{
  "n_layer": 15,
  "d_model": 224,
  "n_head": 7,
  "n_kv_head": 7,
  "head_dim": 32,
  "d_mlp": 896,
  "vocab_size": 3831,
  "activation": "gelu",
  "norm": "layernorm",
  "norm_place": "pre",
  "norm_eps": 1e-05,
  "positions": "rope",
  "rope_base": 19200.0,
  "rope_fraction": 0.25,
  "qk_norm": false,
  "attn_scale": 0.177,
  "bias": "all",
  "tie_embeddings": false,
  "parallel_block": true,
  "init": "uniform",
  "init_std_qkv": 0.019,
  "init_std_o": 0.0,
  "init_std_up": 0.019,
  "init_std_down": 0.0,
  "optimizer": "cautious_adamw",
  "lr": 0.00166,
  "lr_mult_qkv": 0.4,
  "lr_mult_up": 0.974,
  "beta1": 0.95,
  "beta2": 0.99,
  "lr_head": 0.00907,
  "grad_clip": 2.0,
  "warmup_steps": 223,
  "schedule": "wsd",
  "decay_fraction": 0.724,
  "decay_shape": "pow",
  "final_lr_fraction": 0.0,
  "batch_tokens": 131072,
  "seq_len": 1024,
  "doc_mask": true,
  "train_tokens": 788200000,
  "steps": 6014,
  "dataset": "wikipedia_en"
}
Each number is 50 + 12 x the weight over its row's rms, rounded and kept within 0 to 99. Layers, rows and columns count from 0. The size before them is the row's rms in percent of the matrix's.

# down: layer 4 MLP down (transposed), 896x224, rms 0.0455, rows 789-803, columns 112-223
# up: layer 4 MLP up, 896x224, rms 0.058, rows 790-803, columns 112-223
down789 104:33 39 66 44 52 56 42 41 47 38 55 42 43 58 51 47 47 63 48 56 55 55 41 51 57 40 36 66 59 69 47 47 47 48 47 56 43 60 46 60 62 58 56 64 75 67 65 08 68 44 43 33 42 55 50 64 40 50 48 39 39 53 47 54 59 29 39 49 63 58 50 59 35 51 60 59 48 50 40 46 35 61 19 37 53 55 61 48 42 56 58 55 50 47 68 54 47 24 60 59 47 83 72 41 67 61 40 41 50 65 54 65
up790 092:40 39 56 46 40 82 58 44 61 23 47 49 55 73 33 48 46 46 37 53 48 62 61 48 48 49 53 43 43 58 34 46 53 44 40 50 45 41 75 68 50 34 42 68 39 50 42 62 66 38 54 51 43 48 45 56 46 59 45 61 49 55 34 38 45 45 51 56 60 59 56 71 54 59 40 71 66 52 28 41 52 81 66 63 43 54 41 54 52 68 47 47 68 48 55 45 25 50 47 58 64 55 60 66 48 54 61 59 62 51 50 46
down790 077:77 58 57 61 54 34 36 33 35 71 31 52 47 52 75 42 63 44 38 59 54 45 33 51 47 36 69 53 56 51 69 52 60 55 46 42 46 40 47 43 59 56 35 34 34 50 57 38 44 85 51 61 64 70 39 43 67 50 53 44 75 50 57 51 54 51 64 53 33 44 61 54 44 63 56 47 47 62 51 43 55 47 38 56 47 41 70 52 24 53 54 42 34 41 35 63 52 49 73 59 39 30 42 64 66 54 49 58 40 38 49 67
up791 096:52 54 43 45 70 75 60 42 37 38 54 58 58 57 53 51 63 55 58 49 55 43 46 44 59 38 55 29 55 58 61 50 71 45 82 45 62 35 43 61 32 57 54 57 35 50 18 50 60 45 21 45 45 48 34 44 42 36 51 41 60 55 61 37 25 69 51 45 51 54 41 57 46 37 63 57 40 31 59 43 60 83 52 64 37 40 28 58 61 64 46 61 58 68 55 41 44 41 49 39 44 45 44 38 26 52 52 36 68 85 57 58
down791 099:71 40 54 44 62 71 51 62 36 38 37 67 51 45 35 53 24 50 76 47 33 41 50 65 49 31 46 31 49 60 48 35 61 43 60 53 69 47 46 61 61 39 63 54 65 54 32 50 56 62 36 62 44 61 42 38 32 49 62 47 51 55 51 35 62 61 59 42 54 52 49 67 57 55 59 52 29 49 71 54 43 58 51 31 43 50 39 48 74 49 34 54 57 46 41 66 53 49 55 39 38 34 45 68 36 35 44 54 88 52 61 36
up792 088:53 46 45 60 53 58 57 52 37 49 60 22 53 60 33 57 59 54 68 32 53 58 25 59 70 51 45 23 45 25 52 70 53 55 43 44 61 45 64 44 57 53 51 51 63 42 36 68 50 49 52 37 47 44 63 64 57 26 51 61 37 43 46 51 50 40 48 54 40 42 53 47 32 63 46 56 39 53 56 66 46 53 64 36 55 50 69 42 48 50 38 48 48 46 57 55 50 44 20 47 50 36 55 40 58 57 63 41 55 54 71 40
down792 086:33 52 46 63 45 56 49 71 49 72 55 58 64 53 49 80 31 65 58 67 72 47 64 42 49 59 61 57 54 59 50 20 45 36 47 59 63 41 50 55 39 36 38 63 42 69 33 65 38 46 33 38 45 57 47 52 41 34 43 46 41 49 66 43 45 58 51 55 43 45 50 48 51 41 34 73 42 47 35 60 49 35 38 72 50 43 50 47 23 57 67 41 38 59 60 48 52 44 57 42 55 80 35 50 63 27 57 45 28 41 42 47
up793 104:60 46 54 57 48 51 66 47 36 41 49 33 75 48 55 64 41 43 30 58 54 34 47 44 46 52 41 56 42 60 53 54 63 53 48 64 64 40 45 58 46 34 99 54 44 45 58 55 70 39 44 52 40 47 45 53 36 57 65 55 60 46 45 58 31 66 46 45 43 41 58 64 60 52 61 43 35 51 49 37 62 28 48 75 46 56 44 56 36 50 57 49 46 57 52 42 77 54 52 49 62 50 28 44 50 52 35 61 52 49 58 64
down793 098:56 49 61 70 44 66 57 62 50 58 71 55 47 48 55 46 44 37 93 49 44 64 63 49 56 45 35 52 38 49 65 70 39 42 42 54 42 47 55 33 63 39 49 52 50 66 40 38 44 44 49 66 63 40 37 45 63 39 39 45 66 68 33 49 64 38 32 52 65 71 45 59 21 62 42 30 52 67 47 43 47 41 54 55 51 61 67 52 67 33 61 46 46 56 43 67 53 40 55 51 34 61 51 58 55 41 77 68 33 34 44 42
up794 105:56 45 43 58 47 29 44 54 50 71 48 72 58 57 51 62 54 46 55 31 70 54 33 55 44 62 53 46 45 23 49 40 46 51 37 67 50 51 70 41 42 38 81 68 56 49 33 53 46 34 34 51 62 34 54 79 60 53 56 49 49 69 62 30 34 53 48 45 60 29 59 38 46 51 63 59 50 53 49 55 46 63 61 56 41 49 52 54 49 48 46 52 63 48 61 14 59 51 52 62 42 40 45 23 46 54 47 33 41 53 31 47
down794 109:35 49 58 43 39 47 29 49 51 55 43 68 50 37 45 62 38 35 59 72 39 51 67 61 38 48 28 41 60 58 29 40 35 45 52 54 35 63 49 26 46 52 64 55 45 63 59 41 50 60 74 52 47 42 55 56 63 58 67 61 43 57 48 58 36 45 58 39 38 56 59 55 52 42 63 56 61 63 45 50 49 56 34 72 62 54 44 64 35 40 29 70 61 60 31 47 37 29 29 45 38 62 59 39 44 57 42 39 48 45 36 43
up795 114:33 43 59 47 58 29 62 56 64 77 46 41 51 68 65 43 44 68 60 54 59 49 36 37 57 47 59 64 44 45 32 77 53 48 58 47 53 11 63 58 55 62 46 42 61 37 40 82 38 60 40 36 44 42 56 51 37 45 51 67 50 53 77 57 34 52 42 46 34 75 47 40 47 53 56 56 35 47 70 61 46 56 40 61 32 40 76 44 48 54 58 66 60 44 52 55 78 68 22 53 55 54 39 53 45 45 44 50 49 70 38 77
down795 082:50 64 69 55 48 33 53 37 61 48 45 27 56 43 36 64 44 47 40 35 42 73 47 42 43 38 43 52 70 57 52 68 45 47 50 66 48 37 31 48 37 21 45 55 51 49 70 55 53 40 53 59 34 40 54 56 03 69 76 42 34 59 53 51 60 60 43 46 57 59 72 58 50 28 45 28 55 62 27 55 56 50 61 45 38 33 71 50 52 45 54 64 70 38 51 54 41 54 39 56 55 45 47 40 56 36 45 44 40 28 66 65
up796 099:52 25 29 48 43 56 37 36 47 33 41 45 59 66 48 48 47 50 49 37 33 46 61 46 69 35 62 66 46 51 55 42 37 35 30 57 59 42 67 52 64 53 65 58 68 42 41 54 50 38 58 52 61 46 42 62 32 34 61 36 34 51 53 62 54 52 56 42 52 47 54 60 47 31 69 66 54 37 41 65 44 70 51 34 42 52 62 46 50 40 59 54 54 56 53 53 62 32 48 49 52 46 31 43 67 62 65 53 32 46 55 50
down796 105:36 44 53 47 57 26 65 65 70 31 40 57 53 67 69 24 53 43 25 76 52 46 70 46 51 33 55 66 48 69 48 49 40 60 48 53 38 48 68 41 62 31 50 50 51 45 63 56 40 50 45 39 50 54 69 66 32 49 72 39 50 83 69 52 45 62 53 52 29 67 53 50 63 48 41 50 32 70 38 44 42 58 62 55 30 43 43 23 50 35 32 50 50 45 46 53 42 65 59 67 48 29 37 50 42 45 51 41 25 39 45 49
up797 105:51 51 60 50 55 46 66 43 58 36 50 57 52 43 41 49 42 29 45 45 35 35 41 68 55 63 69 47 58 61 24 73 14 56 47 59 61 34 51 53 72 46 46 47 28 50 46 44 44 54 41 54 62 51 47 52 46 55 56 48 42 52 59 53 50 36 55 55 28 58 26 51 59 56 71 31 51 29 61 32 24 57 48 55 52 44 81 54 55 51 58 60 70 41 71 52 74 25 42 45 53 32 31 46 42 53 50 57 56 57 36 56
down797 102:52 55 34 31 63 42 49 40 61 39 27 44 43 63 50 52 22 35 26 52 42 39 46 57 57 36 46 53 66 52 42 71 44 49 44 66 45 39 34 44 68 46 39 55 43 50 52 06 49 53 61 59 37 57 55 48 00 56 49 32 46 65 46 46 54 51 51 51 36 54 62 45 40 34 64 44 54 49 52 28 44 69 49 64 51 49 54 39 61 41 45 61 73 50 58 53 64 54 41 51 79 43 57 33 45 27 68 55 67 49 42 39
up798 099:35 59 59 62 38 26 60 50 56 29 68 43 53 58 84 33 48 51 53 56 81 48 64 59 47 74 46 41 46 60 59 44 53 59 61 38 52 52 77 35 32 60 33 49 37 52 38 44 54 84 45 52 53 48 49 41 76 56 50 56 28 63 73 53 61 47 60 46 63 33 49 48 20 49 70 39 61 34 55 59 61 53 49 64 40 58 34 76 34 68 51 44 69 65 46 52 34 37 52 45 40 44 55 56 38 54 46 47 53 76 43 56
down798 098:51 53 62 35 42 60 63 59 26 57 45 57 45 46 39 55 42 55 40 47 41 29 32 43 57 58 43 67 35 45 44 51 36 60 43 51 64 52 49 57 74 25 61 52 43 40 47 54 58 35 53 46 48 57 35 60 55 77 59 47 57 56 45 51 31 37 37 56 43 56 42 46 59 71 36 50 48 64 43 56 55 58 44 56 54 68 69 38 47 22 40 34 36 43 54 60 65 53 36 55 61 46 36 44 62 37 48 66 42 51 50 58
up799 108:50 76 41 59 50 28 51 75 38 35 46 47 49 59 34 45 53 58 59 34 59 48 60 56 57 66 58 43 43 50 46 73 53 38 54 64 48 48 56 57 45 39 68 44 34 55 34 70 61 45 44 35 55 48 42 62 34 40 52 37 68 46 54 51 21 77 54 61 46 47 42 57 42 34 45 45 59 61 56 47 44 54 59 57 60 43 68 37 61 61 50 69 50 52 48 60 80 49 38 53 35 49 36 44 51 59 41 53 53 67 47 56
down799 123:60 53 67 45 53 39 44 43 47 61 50 37 75 51 32 50 34 44 42 23 56 71 68 63 38 44 67 59 52 68 57 51 37 54 43 52 49 31 57 42 44 47 52 61 58 43 31 55 55 36 49 34 40 56 44 48 51 25 62 58 48 41 41 67 73 53 61 53 52 46 31 40 42 63 58 45 47 54 43 49 62 52 50 64 61 00 51 27 68 51 31 65 48 40 19 67 38 61 53 52 40 60 36 55 57 45 57 56 57 30 47 35
up800 104:36 53 46 40 67 44 53 24 60 32 51 48 52 55 67 35 51 60 46 36 66 59 57 32 53 46 78 42 55 61 42 63 50 65 58 67 64 47 37 58 47 62 71 59 43 45 55 54 34 59 51 44 51 42 65 34 54 42 54 50 69 52 48 61 47 43 51 56 62 63 55 46 59 60 46 51 37 65 54 21 40 62 46 62 42 48 35 53 49 63 69 55 62 48 46 48 48 59 43 39 74 57 49 38 37 63 48 42 51 67 38 39
down800 114:69 51 37 61 59 68 53 60 32 44 39 54 28 45 42 51 64 58 81 56 49 49 48 46 54 66 56 50 39 53 56 34 54 45 48 46 38 47 54 47 46 58 50 39 37 43 52 47 43 46 59 52 33 60 53 83 35 37 63 28 60 35 45 61 69 44 35 75 31 36 56 43 35 53 51 34 47 45 45 40 40 57 47 53 37 60 72 59 50 40 35 27 45 47 41 55 45 45 56 48 56 56 33 51 68 36 61 45 65 43 49 70
up801 106:46 42 49 43 65 38 57 58 54 58 48 44 28 48 55 38 43 60 34 55 57 43 42 49 66 70 42 54 64 46 46 54 47 69 49 43 57 75 46 45 63 35 58 40 39 32 46 60 51 48 70 57 38 74 67 34 49 31 60 67 26 65 53 57 54 87 48 48 38 45 44 54 54 61 63 55 57 34 62 66 46 63 36 70 56 54 69 54 44 46 38 53 37 50 81 53 65 54 49 53 23 67 68 31 71 56 65 58 29 55 51 56
down801 104:57 52 50 34 35 54 47 48 42 41 48 52 38 58 42 56 50 30 59 60 46 50 68 51 40 64 54 56 53 69 69 42 55 35 51 62 34 35 70 75 70 51 57 47 42 66 41 52 37 58 47 59 45 42 31 46 54 28 54 35 54 57 45 39 56 75 29 38 34 76 56 47 73 48 65 72 40 64 49 56 49 56 44 36 27 49 46 38 39 33 57 40 72 55 41 42 30 70 45 51 57 61 42 48 34 43 51 58 55 54 48 64
up802 109:56 58 31 51 69 68 50 40 58 60 49 38 30 62 48 56 71 34 60 24 64 47 50 38 56 69 84 44 49 44 51 64 45 55 54 61 49 15 58 56 56 50 50 59 39 37 65 73 59 59 42 33 35 42 52 52 47 40 46 57 27 49 57 53 47 53 50 54 37 61 38 42 72 49 49 51 45 32 31 38 58 40 53 37 53 60 64 58 52 55 44 53 31 53 55 46 46 40 31 48 52 48 57 43 51 63 45 51 53 70 55 53
down802 115:57 70 40 60 54 64 47 66 66 49 41 63 53 63 71 65 69 63 51 26 64 45 25 48 48 43 55 48 52 42 58 58 63 53 53 37 46 62 55 52 39 65 53 51 41 55 52 72 46 62 42 30 51 52 65 29 62 47 50 66 53 59 40 50 53 47 49 53 51 72 31 66 68 30 45 33 30 46 43 56 49 29 42 38 63 35 47 66 60 61 56 62 41 72 33 46 33 30 42 46 60 42 70 47 41 51 71 68 45 62 51 34
up803 119:48 54 34 52 67 65 45 21 62 17 58 63 83 62 60 40 73 63 48 26 66 57 71 43 49 56 44 39 43 41 37 55 48 42 60 56 55 55 77 68 44 48 58 43 49 52 42 40 50 17 59 38 56 31 27 70 58 51 54 57 58 77 47 66 47 58 68 38 50 30 39 22 53 43 66 52 34 49 45 59 48 54 65 48 49 58 49 46 57 44 29 35 65 56 62 45 51 37 46 53 44 46 38 39 47 49 43 33 53 42 44 42
down803 133:63 35 48 58 49 50 60 48 42 56 39 26 55 48 57 64 43 41 80 45 31 47 35 39 48 65 48 35 58 59 49 52 77 59 44 65 52 45 53 53 37 31 48 49 33 52 40 44 55 48 61 51 52 46 38 34 80 31 43 42 49 41 40 21 55 45 59 75 56 48 46 41 56 37 45 62 36 53 33 51 61 27 49 39 54 34 39 49 34 50 37 70 37 70 55 41 56 45 42 35 42 34 36 42 36 49 62 53 74 38 50 69